python train.py --n_layer=12 --d_model=160 --n_head=5 --n_kv_head=1 --head_dim=32 --d_mlp=640 --vocab_size=867 --activation="tanh_gelu" --norm="rmsnorm" --norm_place="pre" --norm_eps=1e-06 --positions="rope" --rope_base=10000.0 --rope_fraction=1.0 --qk_norm=true --attn_scale=0.177 --bias="none" --tie_embeddings=false --parallel_block=false --init="uniform" --init_std_qkv=0.0317 --init_std_o=0.00648 --init_std_up=0.0317 --init_std_down=0.00324 --optimizer="muon" --lr=0.013 --lr_mult_down=2.0 --beta1=0.9 --lr_head=0.00801 --warmup_steps=106 --schedule="wsd" --decay_fraction=0.876 --decay_shape="square" --final_lr_fraction=0.0 --batch_tokens=16384 --seq_len=1024 --doc_mask=false --train_tokens=127500000 --steps=7782 --dataset="wikipedia_en"
Each number is 500 + 40 x the weight over its row's rms, rounded and kept within 0 to 999. Layers, rows and columns count from 0. Numbers have three digits each. The size before them is the row's rms in percent of the matrix's.

# up: layer 5 MLP up, 640x160, rms 0.189, rows 211-253, columns 0-159
# down: layer 5 MLP down (transposed), 640x160, rms 0.188, rows 211-252, columns 0-159
up211 064:469487516546529419524434451502492480526512536589442475496487536508489479443448480460444507557471496499512476529522501486444585476414481487548581505453516496598480413496594497461438508441499510508504533559469502551460373517522448558471475556474549476468454539503506447521529494488443424490553538462450489508436485520491491464554486517512564541538438510481540580534470535492523461505517520464532583539520542476496529550469490558462529519517521487512483442540548493490550502485511506
down211 066:496469494486537505525500510370508472552543563519518515443470430475501512489450515492510587520435465552480487476481479450539507521422489494540492507492474524451477533446467614472526514491540504446514525484455469597537513502424535501530490581510499432492538542523483504497522492422540490589482538521479484530539430419537543561496524495525449491461472465521498470470540408406522512540511533454423562545481455474447477558520484500476528488511428516471509455490461517504446526514471454
up212 085:477464461520467485521505475526523495413501510578467522524492424552536540492468524526439487497483455482533579475503505540537524636452515548526488466529471491492419485554507433463489528500570523474478539481491509481515510503517568473444432489552545504460565477487543553487450492457398492581590497508570530542509490487458480534494566537522468477519520483474479548558506487463454431511516546446510503524600438477515548517513521432528508520485496426529538453502505404556524501518480505
down212 080:490485444495527473422550501476477528494471545518514500500455453480518497529439473496560534467560533469478577455395461530609521511490505504546529470506555527513541511418526444502452490515506511510534516566554426539473458454518568491516439533578512468534433480551471492488541566563581395489485471477538413518513478496593530465498477504507498510506477535447524570459484518485503570491461549565562499492468522452478459470440559539464541480491463533493533482440519481488486469502538516
up213 092:478482563512577490445514458494470551527478497530528619512487485522497507502441473498527476510470496526438464507493489525433494427469472516448449483450563498562483529517483540448505475495488489504462489475501566537505583493517478530558517565518498556505545559524479431520549498444466543502461412485479550429539497516506593540555465508539525500439553520528471536449369452509475532523476476437548574483490483512537465499467466419478496519546438541436491461511474459492455436511566483
down213 090:525469491588428514479546499519465535502514500504496479540489492476536493455495518545529539488465439450503499473492487562458481496487500457537503521519523498525518491461528521490500505489559552497489522562487512478417572458519505518508547409490513552514472559478535424529612497533583451465423477551551526533569559476530458505530455553555490512454559494485502450515396455478504526520608485529488504511522524532506489486544452518440486527515467591373575544504449481474561499552515502
up214 099:570447410443416542509547596437483450555436486464517451464499524482461489586519482479437509490445579488479490448459551565494471550488570491495504529552493456491493435535521481511574495520524519528407414546500469455491561536527525456487534488524599481507492485455480491532471493466505433508519549446546504481555496571462473536525560459455543454539475504534490531526491517498512517563454518499508495465504523565518552532489465484534503554537538463551501521471551482478451529532435533
down214 100:438525480499490563509516576489461432477542493519474461504514504511478529571473519477503445506546525511562503479490521447495429374532512453462533565540419604485420522512496535492468480489489471496477490450446503411510472505533464510462512588507437488563455548522501477513579561503485590454505486516603491456512543466470433556486454498511557530509512513506494483505538538501456443576558494475509437517553523474533466449504458551484510449475520504534546443544471460466454494478496484
up215 125:418471515565539476515462500488469512526529475500508459517467527456556496462509485451560519502483494614489465478467555537503478461492503535515518443449571488495562477472522490490493504488485535508476522545439455554536554444445426530567472443532517512541486461543434558554458457566569544500526532539450547480485510523480461486459586492430514487562510505532466500544509464460502512471507519537485465495444472530595449491510443544460472461497522523476417568428555484530545519510507627
down215 121:523571453432505427523503426552565506475517493501546431506519586554532454495495528503537509462527537561511578526510469495484489471450515530443493507454503535489556488480471462548554545520482451524529506528574571598522485504514540530441507508607514457491528485496511421492417539508527499473529487495597535539438495543450499480474475510532499516504577502443539495524484465559528593508516523482514526528419548505499475523502504528554523504492406525544452568474517567512445527472454481
up216 060:547486422607515513502374537494497455422399564480497507461446545595552484424544505449542465499496539580525474486511498477553454593521462451532474553528474461526486511500523533454461525480444513483460501551551436427500536461570456516514494521517467547524535467498524465500520474468538542468496531475515505543544505543498448461518493498526456501497503539472518484432524523486485566487505583486489558578433522518541467453500473535525475461504478471459481462555488476572533496518507531
down216 056:457586526510527513523597461549422542518578452459480497563500449406453439504473555556453516488500500483500514579450499529454510461450531496441530448533496477527562476508511501499524499535559533509483490431473533514417484519509554464517457491467522457518447509463446480526468476498493514528456473472565539490389459479538583530426478481526504571515495484508454450582543476484539461467483469551532419497508528477506484500484531468468493493484494553533529534453558525395462474495534476
up217 100:518527477531588472456553475493543517523535519511474387522580511552570495492520499476532582527524490591543465517439495493489433492536518525447587512480476496512538503495520553458501527505411474504480449502494525571522520486525488514505462560460499522520520503447459518518509427527465565532462524538531510444535484493571489439529546525556475527551491433481499463496442450583543479468484516522487524552431488519557444504445522528543480462480493494556537449487424557471522604502420493
down217 089:600478401464564485596531506511519538546498489515512448502542394470493534499559439513560511558579431507521511471489438471561583506493412472593419520464523454514487405480516508551475492530502511492497539475452541466475480476465537521514518474489450466497509481519448494490545550474547498508467469514447516458460509561553453564494581612436510488482465444541493505525522499471463546523495538513470511521518478545472487475520523507500532506512536553470517514517465416508521498494537531
up218 082:505540546480562449529484482443551519451508528460493554525488498465454488497508473495509497474456474473499562465486520497503506496505447545563571473482475487521561588499569514400515419502494495630468507535462486567539556486530493523543511452536524497476506539563503453528541440587517480452488520506518493496463493565439501522517506576471585497506461448427418454498457530479472505522452436480478522387537443510564492509506511501535497427541535500530572479519499442513467459460478521
down218 080:453590496463511527504502479439468499507506546468419488440481549421504455489498559574477553517542513429438545484562583530496538513509520432474535454500479539575476491471449462490525537479545504549537497557473451582516505512539484536528497480473465522548511564429543532487522473530480527550477492519479584531551528521504482475480512523487493474497517504565499434567451492512560477519427469569436481498484507520509468444553406525475570538539407530539469506561497518503525517538488582
up219 116:496529465474498496506541535530507492511508473502498546583504526487462445464479527478553516465457497488489524516488530507561585440501436492499467580481485506507530510554581437490483444494492515527458473498514545529517571503501498495556491472516520517441457486473521516487530492372506517496504448446441484469508515539497510456479517490515443472505522474495501479470515528437409497580431557521453573548516461454430529469494524433448476610514504463604503379572509458556467418494499503
down219 109:542529472477469533455470499517441471550494494465510516447496419526498540502491506541434535464472501511501466488387459449506479500515517572459510474522476495526518507526493466506434545458524444476554433534550515494556490498406488542584584479521472490494482592483515424515541431497482520503522500497513452566519509581527502591460447499513548469518528530469431544465527485449495528498507519484462520392519500518552519445520528589442479425441522487437415522477544472456517496472539479
up220 085:558451537537499508545526473471497473454535460542461475557515545539544549517516521489444500468571459528493524402514474565517488447457584498486511505492383511451451445432477522427470521516443440460519476560479454401554507468484497486466530506458495482513573559494550543515481569516523566501506538540456487584514495531455494517539507506518538535424519495494499563527469502454549434535523499487535531524498486549489503460450466536431468555491556502511579448505510585539536447480510516
down220 085:429536436563462475501488535536409452511455444558505583478436488538437542470569493521488534511507516480558514486502512414474513537535426498522537507489549510485491552519506447492551469525538493549516565424418522592482507506512502435463529425510525424504551493517572582498540518491448520483556527458418513510486501512454544479558517476473556476538533512524527531485404486486463500431511438521474460480487531498496477450535480487477450510542510487475501516495537431529495504591541444
up221 111:485476491594477467534462478510490502600519478591439505512478454574541475440485523465476465506492530442501541492476533481503519567547485546468535450462543452498543474443526457570498550530541471512456575446507447501500473528515480475475547478483504452528532550528454439465542482481490452449544434529578545436414556522546446549451501503477525474454537486503527472503489478551471488463552457450490502483464501494477496516453458443527568495581549567488515460616461480508529489453474455
down221 110:472527511561498573541512471532471507542483563449448487517461447511534455463502476481505472550531597437468486512528494525459436574547490508507518569525478499498532493516505549498478480567582539497528541506507518544527515511482457488512536500585524506504472495552559494547422543482534520518461551521516523479508527508515518529451541426447531490458382556434538530482487484510466531467511570525525455544531485469536495399489430478534519526485526531555415425506568479475570461527606501
up222 090:528523474469541439496487535596526451480468447525476536485524465433577474496634514491537518541483486520473472550504479528534495495551599512451501523536517508479518506507513453502591505512533459423509460515442516485495457570468582509516540485407487576507511495471561547477479473493508515537535441479468507496455567506517486486497491528530501481541479448482491486506539383472519450499504504520429491584583524488475556503484533450526511487509524610453540540519484477465432469547456528
down222 088:564470452516552484525470505469461559494493480433573508508577493497539550542543531464504546461460516501525576485548470542472514531547517460512562518415468447484526536503524512550545435482536521463459459512534497506501529506519466493478515520490529509458474441581504548472494424528460422491505440511496519558562602527493561505475450532469498534506478485466426518531533471594454528508544500496508490425469516543495555474531581486454503444507437444560479550568601476457436494468484493
up223 109:429507490458515480476476546527559524501513488559485567535556515454522468477475491491470464441482527394526492452510491530522559492417547520471513502494494563515532482494507522574483486459585460490506528451467472489558522485472457506502538451456526433528437466476471510505484488524509441489507513595510419533499445566578516591446525464503478519454510495533527512591490493466473479435494459497534479517462490520515470438492524569515414450515511526498542575509539461585566470419430553
down223 111:522583561528550545515596400547560439482537513448450463531510509511482567454468451528523463538529492535499456501372466509502558473474438580479416434433459491547485508530472485478547478451455497480481458450496483471458505525453455474441449478614532549513447509516477528498487537462468544479495509516444509545522517540483488477452510464532508554474510530465495559525572529476485539493548508481494532496504475454505552474487507489441529460492484509546470510609506503448480478487483568
up224 084:566535546540511411450472561499492500512458391541510483526495562536514457495522474483592492489510528569492490407504554447542467545475442507580483462458460548513518482439478514505506521401522518484584523489512551523463480501508458562451564508527516543524560529423455477383518476505490530514489521546473548493496469527564542425499513467533492508522465483489491519460495487531465476481548516466395562486531525543519498483487501487519491501572484511515411493493591492467516504554540519
down224 079:442402420425451473480473443503436461460451424514514474507533510535508478441518459518445524527497498472532483532439501462473575443539508544505432482476560495528418491512479577540396448505487523496491457516558449487511481477574520545504516474444496423500467470524538470524442451438553457485490538506499531536510459484539557497442489425483554464566516500494475507490477571447487497498528548445549449561484532432536495550531473457499465520438511455522519509487469457435484544469487481
up225 125:508498487438408508495522509534506546521517526491532534486494467486522428403553521505493487470566454487590458506502476548514511464525541462457449483511564510539554459552463576498433517482576587399519493475445535509489535444473484542450539552461495529513472505548469437524482516484534506597594512518448491493521553502516492593454485509548518551557423557498504496514460521506499502491548448548539457518527468483539522540408467472470515460500461470526524436491518485531548547521499564
down225 110:518544451468434512599500548542410547583501420543544535473526539508524494530559553498495467557494476424540506562537479503488486508455414525505520534516513549510518527523493514510552552497511490481519492494558471494426528590437490438484531529536473473499517534538565479520526499537525480549456486497566427544486481502565514435532455533510561532406537490508510422494488510465510484480487516433535454431488511508500579467497523503526449491472483540402506578500532491447541528548468551
up226 106:541503519422423485447497538511454554496446516494541501564556436543509511525486420395513464453551445545446435422508446554557502535504527500531452506516497502555512463442493450435471576494561462513544469497466504508506543464452448539548502444496484540528507514478444562508540465578512489499512432484445439420475529444512506545500490411499526516470482413544456572478483464512451550532442521482474464557514487520491446479564503527485501497548527541507493470528545514521513532532476506
down226 113:451449511511471451479501426517478481529607514516489491526544517542532538523467458474516516537466475498551448546515480508505539450583458519555443464473518445497482469488538474475504523519508572509540545491541510477500455526451516534492462527457455492518589462546495485489575482471412449550538531512572495525535564506514453516449509514480481473533596554461534506504589515518542451475456562570548464532535520483463509469557550547495520490624574420497460530479451513562500465454484528
up227 095:457469421471470511535509524492463494512435511523506464483519511540527482464512590478475549471455490516496505510465457490485477550545487568467458452522473478459497408463605470534469496544470483415474492512471478558536504449489484579526517563459552491530486467459446464520503527530473543482519464459511590494454488523457501483482428504435432504424425475452493462539444464521585573527542528493447500449510466477495577519457520427444490556516496438555473413475461480469549452509486484
down227 091:485475479569468482429567492467497537532480489533477499507507490465503574497516446487518446508515546502543500548478489505466509495495481516472468545535424523497574514434561586463481440560492530587483576431570480547471483466493507457522498526564479519468424504496534466445462465500570463535465461533489471477498538493459415434520530474540505517440475484533482503518554515533470457483421560447484482405446507550513511473609426526531522447457542414489512570485537465475491539510503515
up228 104:570501479479478553419489530460533495431584546440537482484552466517502528508482464577483476477485569532526519483448440492485478598512518509438517538539554438567442429489473529578453490582445414537513579499484580552507554536502468493485478466439489542556453537488489488490511435471551523453510482467541551448551499449476489546467520559501428456487468531482459503539484502477443478465551436470460477513536545447484497479446497520452522501490490464543518480498450474498535569499523515
down228 101:559499462582529422493543501553486514497509574502433456548490438559445490529512484461535532505477429521526500530484399457513526539574553548513508535501478556437515459485513516555488532556600528531534452478564487499415428525442490461427534520496479521472512488534474525526557489484513506448541512504514475539498545514451445469487544576461514481453538477494488484458527555463471491450480490514444428502442580566522551459549521553466508473500543514471499474567433537429480522470500490
up229 103:516424534516456511473486522472509515486460520573500444511466534493503416495551499569555494478500510509611534548542486505497509482515533552469549435408472513473519511485505463530543470469501426501542478505564480474567484538515535433462583543518459474413554495512484588491532497539423517503522516501451467556522505535522579488568520452444454482495504541537542561529506589517498556491543479526529537533508473494509578577458525507558506448443522529502502478516439505532404530509460536
down229 099:505530448497551456475549537475513549480426535523468546468491528424487503531453538468564474429541498502508512533555503386537477572562588461424541437491455556538444479460408478395518526498463486437481513440456479564515473458465501523545463510401546479559492490461519492520460459436489540538470495500519549475486534480517485508552536555465570468496485561470394528456495541473491542443497518435478493524500509558489492481531478517515490512494512503497486511423520512494531466467511476
up230 096:506512347513502484501516480530535497463569398542488504508473544469438485458480480577510423459489461491552406529449550571523488493583507554467448500565495460433491457503514543469474479511476515509452435534520448513542513515492468483451499473440479513445523521489483444558494493494452517509531481501477475471508527453544497492482553462477563495481476464529526434621494491508471469442497510509506476483428497443565494483561516441409507488592517486513463499472494450478484564530491499
down230 089:489499519600467557472468451477482524490462451492513485488471431484582624543478462515581527492557541564523494541508498539481532472515473492500513511533584515546498507534511531482534511557516562405509529499575479447453542494466500510511542440522474480546454526452530610477478610462532524512415450536494497525501442537497494553577531506475519480504502504493487533523475509467495403458560559442550500456530508516507503513476488477455493557507477502524530571501464468476541503428556511
up231 101:502489516530436524423516521456524456506423459484513527527547458487538502534560492481485526565519494535460482438471540453464463457482499483521554459496450426603478500485546507484473414530529534529485467501442423491523498583512513413492459552505533483450469493474568540582470501486584444528513471486484565462558451500470512503398472620542521535503560548507497581491534511515474542467505465574491506496479471504538477540466525485487473539556534489505505508504425484490511529573512553
down231 110:510535418508465462498506490479481452462462524515506512525496533488573507528509504504465517422487540481498488466460511548592518503535471486525491493521458443474488458476493537511524532501482455527424421482501477526491477468452549521510454490434516532518605512555488457564540504495472538510555488568535538487490506468479521420527502591502555553568569560527420518503462581497558537520436421548540528521523491493481528519504500454464459455517449564485471563453480571501484563413391515
up232 084:566503508496476440421516490491548520564534462521486522480446531514493539470543506518472505506537526500550510484525535519511448544550464488480483469556496537463517428518549449490461484483514450435468521572549504475506510530528532543510538445496459560499503539555521489405496495420526477539558512552503519471498545532486453595499480493512503515529481461514492514539528492477470468546430449555457432502606546496490583497495526470538425544475577491538536616546588531504424523583481541
down232 088:440462444491505511492497482452461513522510511561497549516487456469575454535542500513446475500464473490455520452529535509579482529464502461558458498470553529491537515470544596565380480499446493429517509513531532527458512533509511462506521537499418513551507568435542573483498484489516434462543585481509524428573456485505498475511557517504478492428540466455502494475549497467463510492512470545581490469460477494501516501511521447518576460571492585547527516572480456444527495396462472
up233 115:513529549521535502499549478545411506480484465513432497456488597474500521469488477517530443481538479490533449572454428486555491503526465525471416475461508526443464516559589511525489468512549436423496473485525514627462456510443509464424499501460485481512460484558524486512509480516544523506452524457523449486515457532565454442487492507525574459513502527439458501416554444467487486522534498593488585539455549479502489508469517477415478435517542522557478468506551515481553505506490548
down233 103:444525439460482568548526461582467560523452475529522494593520420478439530452537538526458507471491506463565488490490496498493500449513541482487550526524558482541526495506521495470575475459430429589472469461481458561587463525507569496555472484580509513500465532526516447533513494560562509528529462508516486524503517560512438476475468536551417531452488566463495536511472523459505448507475405480516416486532470471507479503531573449505474507500566565465478516553464447502480505567532487
up234 110:528516492482683517557475455521557550440515527498458453518489539588514467538463438519480566498490427507460518434532520471537502457459494610494568496477539445522475495419502588508467476521489576542499495523462571558513467509533475459504554553481531513552530518480534578551544469516521479536547485555442475564455466456468507516479493508518466503525510478433528521547531490427458535479503459483449519505512547566480486518512523530486475463496560472538508532440492485516504528490517500
down234 104:470497468505453436554499485475484492559466499526491517476501474523487585463442534471444531555497579469474509460520513467518506558481477528547567468491480437528576518402522547491512538535454485515486498509606451473505395501528461476487465451465554464513540437500484497512503544483540458554430496393458484492491517536524492543499511466466501454519614516554524497495565505468488489574533525563549474521514424462468530401474458506467515521505449487557530489423525458490522497516510566
up235 096:455479473486469409529515503458511497468502465510467496498490470424557488528602551419472472503543536512418543546437564506461541449469476511505568500452488499453539504530568545504492573535423515516415513534566513525568408471533477507492532484513535438499485491485553490515470454492524493546510524469546491513575497571476507549546497453571575466465535459445464490499424410557500458518446486490450526538399538488498504512520502466516521526523486429489525451494466516538535480480518497
down235 097:530446504529544545517473514473540574453495475530442490518453445505524505496541537492427537507515496515505462469491482489476583495502436548478531512531548582552516523504493511382512531536502519470524508417519539465460513485458538565500510556441485442487501476508414518525541534461473515485498455561535461516508577548475439530455475511496547553538534509535529538556481504436489510527503505571503495539506378528420471495526466538425505415487569608497495546534517538464525465514543547
up236 102:537462474510485460482494503514566450474594586560405573542502507489468456474575526507470489495456583511561467523437495564457510421474466471580528508550493472472477512539471515502457504503631467492529552571475561493477506462548492490497470433522489473436520556567528617467496532466477516576485531574505481447508514539462508496483494475506456528508467534550500461572521475441448449527471530500455486451508503479498470518505516485488528432467520445461523534481455516492516471473500533
down236 096:553516483469493539499449501480458518508513446560428401434492504508521496481473447447557480489476514493459528496520523513420504489406484494520527529560514542533470534535510531547532460562455556487473540487509475476490517498542513537499394540534453547507476551517459511496483484485524550470516549467488438487455538490504477447454489422511441582496474486425507508526513555504429473528441547515532616506548458387437492469428502481504496473503462528431503469510564547522534471572548468
up237 097:542456548503499473485481550472481482452430506474488486475437548436514499356489529530580444520513450498551492429580481509552502466435533550483530539428438499564484520511515507581540498489509584511514516514512468552481474528565516501464475472453572483516536527460436487506463499626470530441519477451536426466533526521538558540499528466501463530441547540588557503529503453480506554494503469515501478468493487486520518514576448498446504507465500468540494545476469494520450533443505481
down237 104:503553488504495497501526529526605523507517534471473574481484475467542467557497483517531490534508475542441526545499553404497526504510546520440493475557561460475485482553492480485530489457502543545566487488486482490432529453478521532508523560540503492572511442520415587558539551469466456458540464509532591571520474444470518528482522476491459548502528465489489489542506492496442486505499454530405498473407498473594502502444522551492470443502405482607499487563500442535516493442495541
up238 104:403518564531505449524475443499557454496492447489432490485496549539619488451517467513484549567522531516548500501537494461507488521546473461532504490478512575536557486470376487539477495566533515495555555470482490518484488464538410511592493497478470507562469501598451524531514445448577549476484550480479507486469498494539536530503449479537492497509515447509491547468512512494450439537437466506459563475537486562561520496408518496532451517510497485505519473583479537521485428474515445
down238 104:512526543485424480427467472503489483497464417453517519482493504499562488470454491581448512504489582512500517507497579458542467473582486486498501520541451478454451498518448543462457579467477446494523470448613555494461481420469483512544484494512499415529513509402477501498473496493445529518512469477524547549500479489520525483480574535569528528546431525504497589511482511550452531485550534516559477545500512441492565537496457466560494442522475545463564504437528573485510581516548507
up239 108:515440562463451578455487458503459503463467497516506560520536424516503521434534458472513517444502438551528497537476516507473542524497512502516501529483575443518508527423546432454458470449441452470463519559507440486509484426485492551425500515484560496497563497500475564473489390468545551573523509535587486522466484509538542595473530464537537523435573504461518498489541452555473504470468449518527447492450442537466445482515507534504521486538502476465549449494517519527404507515455450
down239 121:532539460593498482503519577507500455503515519437549499479530427443550433504455521532490482546527512477483519426503480499548469452405511455441471515524529457460479451506460502486487499461439441495466456522473528441523509482548523508502463505482497523509500433488526552377566487521428493509490462448445533436445456540603535543487515509493528527530463455478433499440576503536545414499567526464534522552479503438518501490553552551539527456440457469482465503507556548481461509519482471
up240 105:469447481541487485438491505448503474481417417513494507444544517529496573464464561491548492482469455471520506539489511539511494455405505475564493466530519514445549469443544510443457528525486535510475514561459520483553557538505466485459475422493510539426506449489512541521471527496451473412538522460548455540596450498552539494499508577449499509524503504505504508421545446548567526556525477523484624474465479480451453461481460521504553435461513530489496511600518442504443499509487528
down240 106:564474564516514515513479466539548444530455489472527540503468562505485486525440472495511538495459492545406516445540542494490470458480508489522500524573491576455443508474532499471538497477523538432529583542520539549555437539458401566481480494512450409585521567419448527528498446475429555486461509453516523513489493501478524519474545515460548528478409518538480476515511541479529465486516453453501405486529535422491538523471512516475464396481460482508442487534498487450519545479540470
up241 091:499480551527470455506531507544439525537509553515498490449504523419468482490584514551468483411496541535518528413498546532539473515441593501509532444485464530556530398497482483419479458504497438474486558469462491448431471456549433545476488567518520513541459492524451507494569502549495522510475512480480476487460559495513509535463528564441548537488534501468490542445473376477488506519490493526510530449514475569444546499384465468443522535490522468496586553486493495487501488530477475
down241 087:499597491437472513467450586471481483424497516455543488471502454492458416432470521473503547514454472549554460500525452514498529518552440514595517499434462481578464552481494480544521451482445530532486533579560513592508529490490524451501432514549491489479525558484530554431513492505429546498516552558498439528496491562463470483454522483520443520525538606439542460497524489519421502511526512501519467558518554534527484469514527502422491482514549492504464473467521458448522507474526569
up242 086:493493466468422513479499493505501490514530502548486492492438585451567461465571449563497535540485483544523518574493503536485491489508510469450537552498534491405528502531492529477499490518512488472556476502497491522457528438444566574554535541477482465566547468436485438502519523471498451502503489540474477558485547577442508504482515463546518452544525479447520496488507461548542411509496417480462479445512532540421474432505492445538494514510402491570485371537456463542440490487510572
down242 085:498489501505434492454601434487447477509525498510516468445500434453518472500488506528523439444573496468577486512444454489458447470541562552507518514458462535523549560457578517492460466596499507489492500489459511413467529548543487519504515473527461563486524580499547518552454399472429498466432520457534457534547552417527499532520485504462464524483526551510545460459492502476506507523485536467452467491527403516542490538494511528528573467452522475438434527521555462427498522541498482
up243 091:557470470482469595487541544467545472496485525499503543535495458452513536456549531570507472547466503524547536500579504580477522560506559471460448452510493499497492531518582491486426474525506489443540463465439441445527497534490439465518508521463518461473468498506421490568484554522400448456458542430521439567562484508473544502555442479578492476512540512511572503550479561504496500479536506529506491530577498533446486590519504552480526526373499460504505513475494505494555488492528535
down243 087:440375514514501479474462516502511552472481474549528467509500489574469486523487490449537470561438522503505521468493506436596474518459534464477480524459557446487447470487547451461471478536537495484441429559513517602589439492540590529522485430517503487598479482516563480468475469480492511478452530492524474511438478503496584482515531521429486463525481513522430549478539487519468470518438454509493492533495583498534555519438453465544491476517509447427517499509479489492438478577521442
up244 094:513509526484499473466498523518460459439473501577464497564494480489463447425557466477401492503531433475519576434503424479466581501494512564482494545500483534518461490463453624534504480510511441513509525505502528511479506539582505529459483453446487509419534525473476462473511522523500489528518520569509516479563502535543456470514471467492430499426445422523479474567486458447501526588525502529546563456482504557549414496498490499469518433417554538505545514533527489523463526572462511
down244 091:585456461590455453485534576502478486547532456478485469533537509602501584497528490493562471532474486471520511494507400508472513510399523469475507523542502509527517513511464488548543478516569531477494413544436477567474464597471516554467451447567488478528542474575463513510490543514501533533480466531511515490473491544493451510525443454475578549506506546487493548572512499492524487506475471454517472540509550443529522524536547469532480571498487407562499461536489515540425529511482424
up245 099:482475534432523563492432451481477469487504463431477481475517540500551486522591481509525531558509480452502582517550501526555405536438481489496417451491523518509530479502460498512531508444385474472542528525521519479506460484496479443524437537458395437453527522501462467453479520486435469465525476548491497568476585516470575477494458513590454492517550509554508445539468493533453472451475509483493497491415474463459443453490513546538590531496508503530498444469477516480514538573496517
down245 104:503514482545504458494499540473510504499482469531507481485537527481547512558484539508502429599496493466461518480456489523475415520543480486499446495433498524523422437545521537481470530532370513471545470482466459424511484491506473456534503507454487485505478460485492531516505516506490493483471481459518447561457587423581485462498517534458533594487466455493527481427438482494569531602591529490474516470530555440522490489470510538543454488460489491441492486557496433504439392463546441
up246 109:602506532519492498521504464487573484539483484519464529588522485483616595560578508469458552513465515584495527528579471535587479485563479506532512540521494410485486517550473569503464523475536490500462471503420540450529498455550502495507484482431519481581516537458547532464493501518511461471518437485477470484451516501487463563496474448479450491561470522458533562514436509476458532493464442500519583488560498477514474556522453491520469550538558516561495414492479465526475472528503470
down246 117:456459575517492522488573477490435489483545478369508451521528473525528504502554469444512550502479465491517512457513483420478509468525402533529530472491508509530529474436502509501483485427534557515519562388529479447494470453451562556458452502432502517440455512540513478556484520560520486535467505547492454473478516516473440507441555524477424496593563522449521432495464506584441496531541510512527550486540546515440494480490478492466539514585507526524519514509481429473530523502565519
up247 109:432475530486448506517475434557483527537570509512530550453460507472485514457478446561508549480494439511552428442556459449532494527433499408514509450497506478511473416575448531502569553506454512501463498528470539520449584513521484531481508514452534507484489562469503608476485437495389524496438521552506513528490534496529472465452585529492492548488449522487537491423482558409487469526488495455506486493506529507540527505422437562485504494505433461521489521486467482520530551450514554
down247 105:444500523539506571547412459522518517497505502488535529489562415481553451488543486445451490520491502501600473539534516498481509501518493552457463495531480511560498466555516568472472461567554555483487491490532482469451574453443561574475516552590480452521440490456430445469509533440527421547431443556453498555514523501478484524516523538455467505482464569524444480533484439408475459515532523445512478486475443513467428483536479521515484466470477534534444539531483530415533513515497490
up248 105:487468555485489464508430492521409475557399513477482453540556563535521445506533494485490483544523504528487527523469505543502483536471563508509472449579520521500498485564479437550509550415579486528512503548503504409498489516504542485548504490519556490491519477505495521456444505486561505553454474527464543446495453498448611544546478532517490627450503492567534480485524572488503493552450463457471521511465496635504476481487482527539480455441554495562508487479490485494560488559488466
down248 102:439497513476501509496484463471504503504472563461505531511468447375497452526524461503496545450538579492538542471480492470507485512474501427453469489550471508529561430557460490543466514539542415495581496528436495459483475559475501525508481498503523557535482545551472472536538576501507530457406491476519497448499486502453377593479461473471487482493449496483445564604506490335539444504552503526529511516509475508517522504476494488480491458534484554479507517495481460503534547508477505
up249 116:500411506453430474516475505531428466500533421491499476591473502431512485551488547561471489467500503481491500500544535543445445419469509515494473468530540467499488515514501457568602549534429415530470496496454418506558569449487493481489537521509479530496500526483474488477548489511420491518482463436478460585463564452564426519434541541508490502510483478489471483460468475454501528557501504462498495514488467510522553496514407452508516603493493545562445501586497503472549467520491447
down249 115:575446478457481502476469524513513515472459547518465459458447487486458543499508495495532554517507509505351540450496516535519520469467498508535445555529475456569501492516509559537519520490496500482517469454465575500529471475460506474470491536534478515451516471413474505415451578496493477490527528431510473480465589404466466521548486531537508525504550510471485521469439446497493551546534542449509552433490534509512511500594463427450623474424540527484571499503522519415494497504530508
up250 071:511585421509460491462536485494519482534481486544480485511550433491542527515453475509487473476485449518464511436516466570451498581561462456502520491450446534498519438474524408501439455510513515437485553581469474491378471544426480465510508516555547443476516460529532491507450407495435440540461516496565453543503514517454532480489523544544463543444465451543494510462594574459460497505526531481505497517540514516491508515505491542589477505533544561516567496502533539470444499534517541
down250 067:507535507471538464471505473466533526507470561492492459529539521471500455540455511416469485428512480581425506466429547495529496493436460519561530537493515536546473479439567562594534508514605530491464555466437496570394510489551436498556471494543512472511474472465560457510464474461499516436543514528578504519528514558490507419442521509468441478489529451457492546495412469541538498459480493509442472539532521518581476517539464494549476512536458496508556463507541500506529562481505450
up251 090:468457536501508484537517506587535538450586447458469491473466469556466531481506537567451530456490474473577494479470479479484527514501479500520472528482466512516542543534486521474519505457553488503531581485424548542561491526479467423507500602517460368435441576514544570547492437449478517467564528464548506484518507479492564513474529497520513519416555482457586463517559466522526488478537445499528464419513495554473455539484528449511491480522432500489531533489520528469542483473506578
down251 085:522519535531533565428529451397480486439576490488503492463450495483463548552567440489434488524426552404463552507505517542535503488490540523504495562442550498511449474421525538470501513505472489475478546467521536480544411479473546553562523503463536508521505518455522418450516466461591509491504505460495517531454475467531493462483464479488492504527493471524497510498439506514554543502502577511578573518475471456481532484466433569500565466542531476424488480583472551533499486445570518
up252 100:471493512472467454491536490472488504435420497498547461575484575447502517444457433535545431474509478526446447431481533514462506551554515490466503488489500471492541518508504457462488531466515469488513449474466482510544421383499446545594506514475568472464583507518430510447504502526474569535520492473497504448521476483529522548477411446519557462542464446546492523502470471504521475473414473502461500532423466531534615529499454448525548464484509559506417545507458475465471498472509507
down252 102:537536507568522447486503422483518541445474502545495538542521456520456540560502487541471474497426497514509468526497483471495544528522485494482458542459576580476537532521493554430503455484426459491497517516477531445474454517469545470467450415506514530479559504523501497503495487373443459506491524579501533540452529464480485514524522507478439559517549584519536439530572480502578520504483533482514507528504519475524579489582438545547434504494406512501503419521570476464509542527417517
up253 096:477555507491468520507463474547507523421475449492441510473484493563491487510484496443493491386483445485397436469521474471537463506563490558475563553471558505501467429531478475433373441486488559489463549488470476521453496505480584489478480488487449539545499454484514472430533471578529551552500546527513437548459506487533516491546509540458536554443536458440529536547417429470484485520524532490533481507444503482435441482514496494521478503558495452517491496427498446478527530463462484